From a checkpoint of a small transformer trained on Wikipedia: MLP 1024 SwiGLU.
Each number is 500 + 40 x the weight over its row's rms, rounded and kept within 0 to 999. Layers, rows and columns count from 0. Numbers have three digits each. The size before them is the row's rms in percent of the matrix's.

# gate: layer 7 MLP gate, 1024x512, rms 0.0779, rows 799-812, columns 320-383
# up: layer 7 MLP up, 1024x512, rms 0.0841, rows 799-811, columns 320-383
# down: layer 7 MLP down (transposed), 1024x512, rms 0.0799, rows 799-811, columns 320-383
gate799 103:483453501526512512451447455555503516545513478484509500531485474588522541502604543478459550453494525538524523494476503522530399535494519515545572466487454514538478562515463388501573520490463514
up799 099:467548534464442527483482459528472495535541472493474485474521515503486421526493438484529543470542560561415508519487505496483468464461448435527501487484548553457441539500517541577533486471592500
down799 102:532546486478616531527440614456539500525493518554477527475558514465575499504494474504592503481566509453518485438486511427517499587522504541530523563533531407517459479494452506433574511416471552
gate800 100:448501466429464545499466511479489528484511482484417564457510496486474422531527573476476517578467474557432486548432512521513492473479492490592530494506466496550513507487522565518523531464475522
up800 101:473439553534440554514480446455516517471452535574510428512477515541568444524540510551505543532443526559543433509537512474478558494533565462546444456517466535482448503481525515545556522497450485
down800 101:489433546556398511546516509437565453486482500461479499426515445473470453510438490577511480533473546437468480476477501460500458444506472470520469502537511477511551521532424494467433538481434493
gate801 097:438505480487529531466494501464486552563507538527511525489490503488497517579522517482551568496511470551549453481579523433466535556475463520451528485459459511507399446538510425534510512546462546
up801 096:450491444495457443603437499456487467441468464472496487484505470584438511499518563492488489521513505490430502507556515456464495511514505478536571555498462454505458498488515486499443500500474426
down801 100:427499486511508488510468514541442470535536462459544541513482495522573540440468591480584506531444490589542485503482539435466491493497493495462608531500484408469543513552505500520510530497534424
gate802 097:483465529502498554507518578480541501467500495565518460465484516499531386509510497526505508461598528538533524513524485556506537565552483527522487453541474544481470446502539521498498355470536485
up802 092:508473421497497485457538496547562467558549593495507467438520491460514514512549556470508521480470475503502510495542460563512489379529489512529502513576537540506515526535573520466481514493521481
down802 096:498502496505456524497488471468590569541479495490566522540497546440492444441505546504510503547496463453491490483444480522487461443470452471565485558554419395526435508488497564517491502484458485
gate803 099:531503510509461550509493388493497492503501513542495480512494504524555560514522483535556496497426511477483524549499508456515502460499564575445462543455483549503487462522509534389498568544550545
up803 096:471479474444481507480550446465416472474438514541528477455423470526477527480507498543523538421421558500537454449557470553502467560589474486467496489426508499516494463519484566536497489504476530
down803 093:537515537430530428449464496513500581519519533517434498451561436487501474485487435480489504418431608541444526542531513522478486460439480559477578453476465569465578559484455490479473459466571526
gate804 102:601538456555469510491522524465506493506525526547546499503456567472482379500470487439482502440485545517527459471507481547535469405463529525534570449429487499503510553516522569527542484455501507
up804 096:542529477513475525543458467525499480502529368479598498447551446504514510476494536527559494474529539575520509473530495461498537458586471463532509558487488501501530458510530505503473409506497455
down804 097:482495487427483490540496466542463545534514531505571569498514522515472498467509459502538505423577510502514464481468516478518481558597516539445473486464462472466511556518484431437548477518565534
gate805 102:447534514540548518470517569506552417511528523521518526505528471489506528512430467505429508504482463442498533470454557511441510488537543430437570438501625444528422532509466585465526430438463561
up805 104:555503465471540470472488510517488500513576461641532483538432493458502531481588472483474492571510577454456492467518508537498442472478479487498436539538441520504502491463502557488475488509446495
down805 104:527461565461548456461484543505493501472536490571606527448482502520510456556541411506411402501457447562437562530485451510539492515441465445515517581522409511540507492479516566490468524596432501
gate806 100:465392544519481537517489523440468517544548531550585448473408505444482483473500490562546505558560452493500490550571449577523468487542475490529481442551470546442529524465475572459549536530430484
up806 099:417589529468436414470492415464388469457550497478476522588563546502489447507503488468483507606545439487444545476499492443475529517478588521485550482464465539446521452546549456437475563480440593
down806 098:554430535510495468567537458418527520460496516585510456497517482494481510564513453554481490519455437508519553503501490484496510486521513501513561462469501473534522515474536508544493493420574570
gate807 105:500481489505527506483484492388556581525543445476530539508534496530484471450504445456485512476476524476482517484502476460504515534558494524513440502492543482549529557475510554502535458530404461
up807 106:525472517541549501512449520522588549494545493529538547577510513485547566502491485459484495509506574497497538514453495568497528463473469554507417429472493514468532531402489506514491508458531568
down807 104:568475472470544492488545483460558588485446432525539512488522519496470592449438531573527564468489509479512453526537538545496523529503489402492467542514574467499520511436520536553510499459516506
gate808 094:514441525522508485503534547472501558535500413460449475497507494515510446511474493561400567533503423598450502512468466442516519479472529447486488464552505575489534504487498547499497542446568508
up808 087:466504490525472518529496497601494494482521588554470447546505522510456479475469623533474487520543447466460494474448493441510506498493386452576570503507582529456503519458467489540466445474411507
down808 096:491466533455515477480524520515516493509432505499513500503481552508543487504543542522517457518542442483556553492525479500527512493471467519501494450421498451506517490496496499470516515508504559
gate809 098:486512415518468499500448465538452506479550470491558524508433480446491480479532568550441495502508499466528540500505554446517490480495477426447504550497445516502517534468547521449505508433478528
up809 099:528515467528461455467552538434493467449554484536475520491576528537483519421490491467475490453487394505506484483475491510502533493562507485491461496546454489495508524551401520516477513526491480
down809 100:460495459499560502422482565429485516499492552596501518496485583532525536500578476518469519440538461497483466511480544543526490528496470488546448540466585433505463543531475534477420495468511508
gate810 098:494481517500463462544512504484497486493501473507512437464583523541454481481518452556477512526599547572594529528530505546532482513465420531499552546488499533487556430477491506521517495482491521
up810 099:536437451502514531520494553485503563485556480533483581415518504496429464516480483573459567435505444473484475526551465510515472477516514521534464470502457494456454455428511503472528506436469497
down810 099:480479461560478488462450553483520489493509512563515501498488509547503455440537562425458467446413560521540448523467511550522500454504503576559523497517520537546510498473523497460445535410504451
gate811 107:476499522409460489474501408540538540447468441515550482529526479559522481451453548549481613481411548540522484479458487509464475529522453495521433516477504514525528503515483518471553539462507514
up811 110:522521542492478441525544440569477577562517576513460547537550503493488541597532516477501482530494406509517384513544506526491509566480510525459597428493534543460504451491469466436438513514538500
down811 105:502549469520493483574551488583511446460469452503545438492503488429483437480486511536486447476451500506519544449494371565507533533421447511513518471544536509499552516460516532439470567555515527
gate812 100:475501476426414521519527463521492555512480516633425469464504486493495460500493538486484557462494490542500427459509451530535535515521552446500482492435494534545441508471444419467482518441476541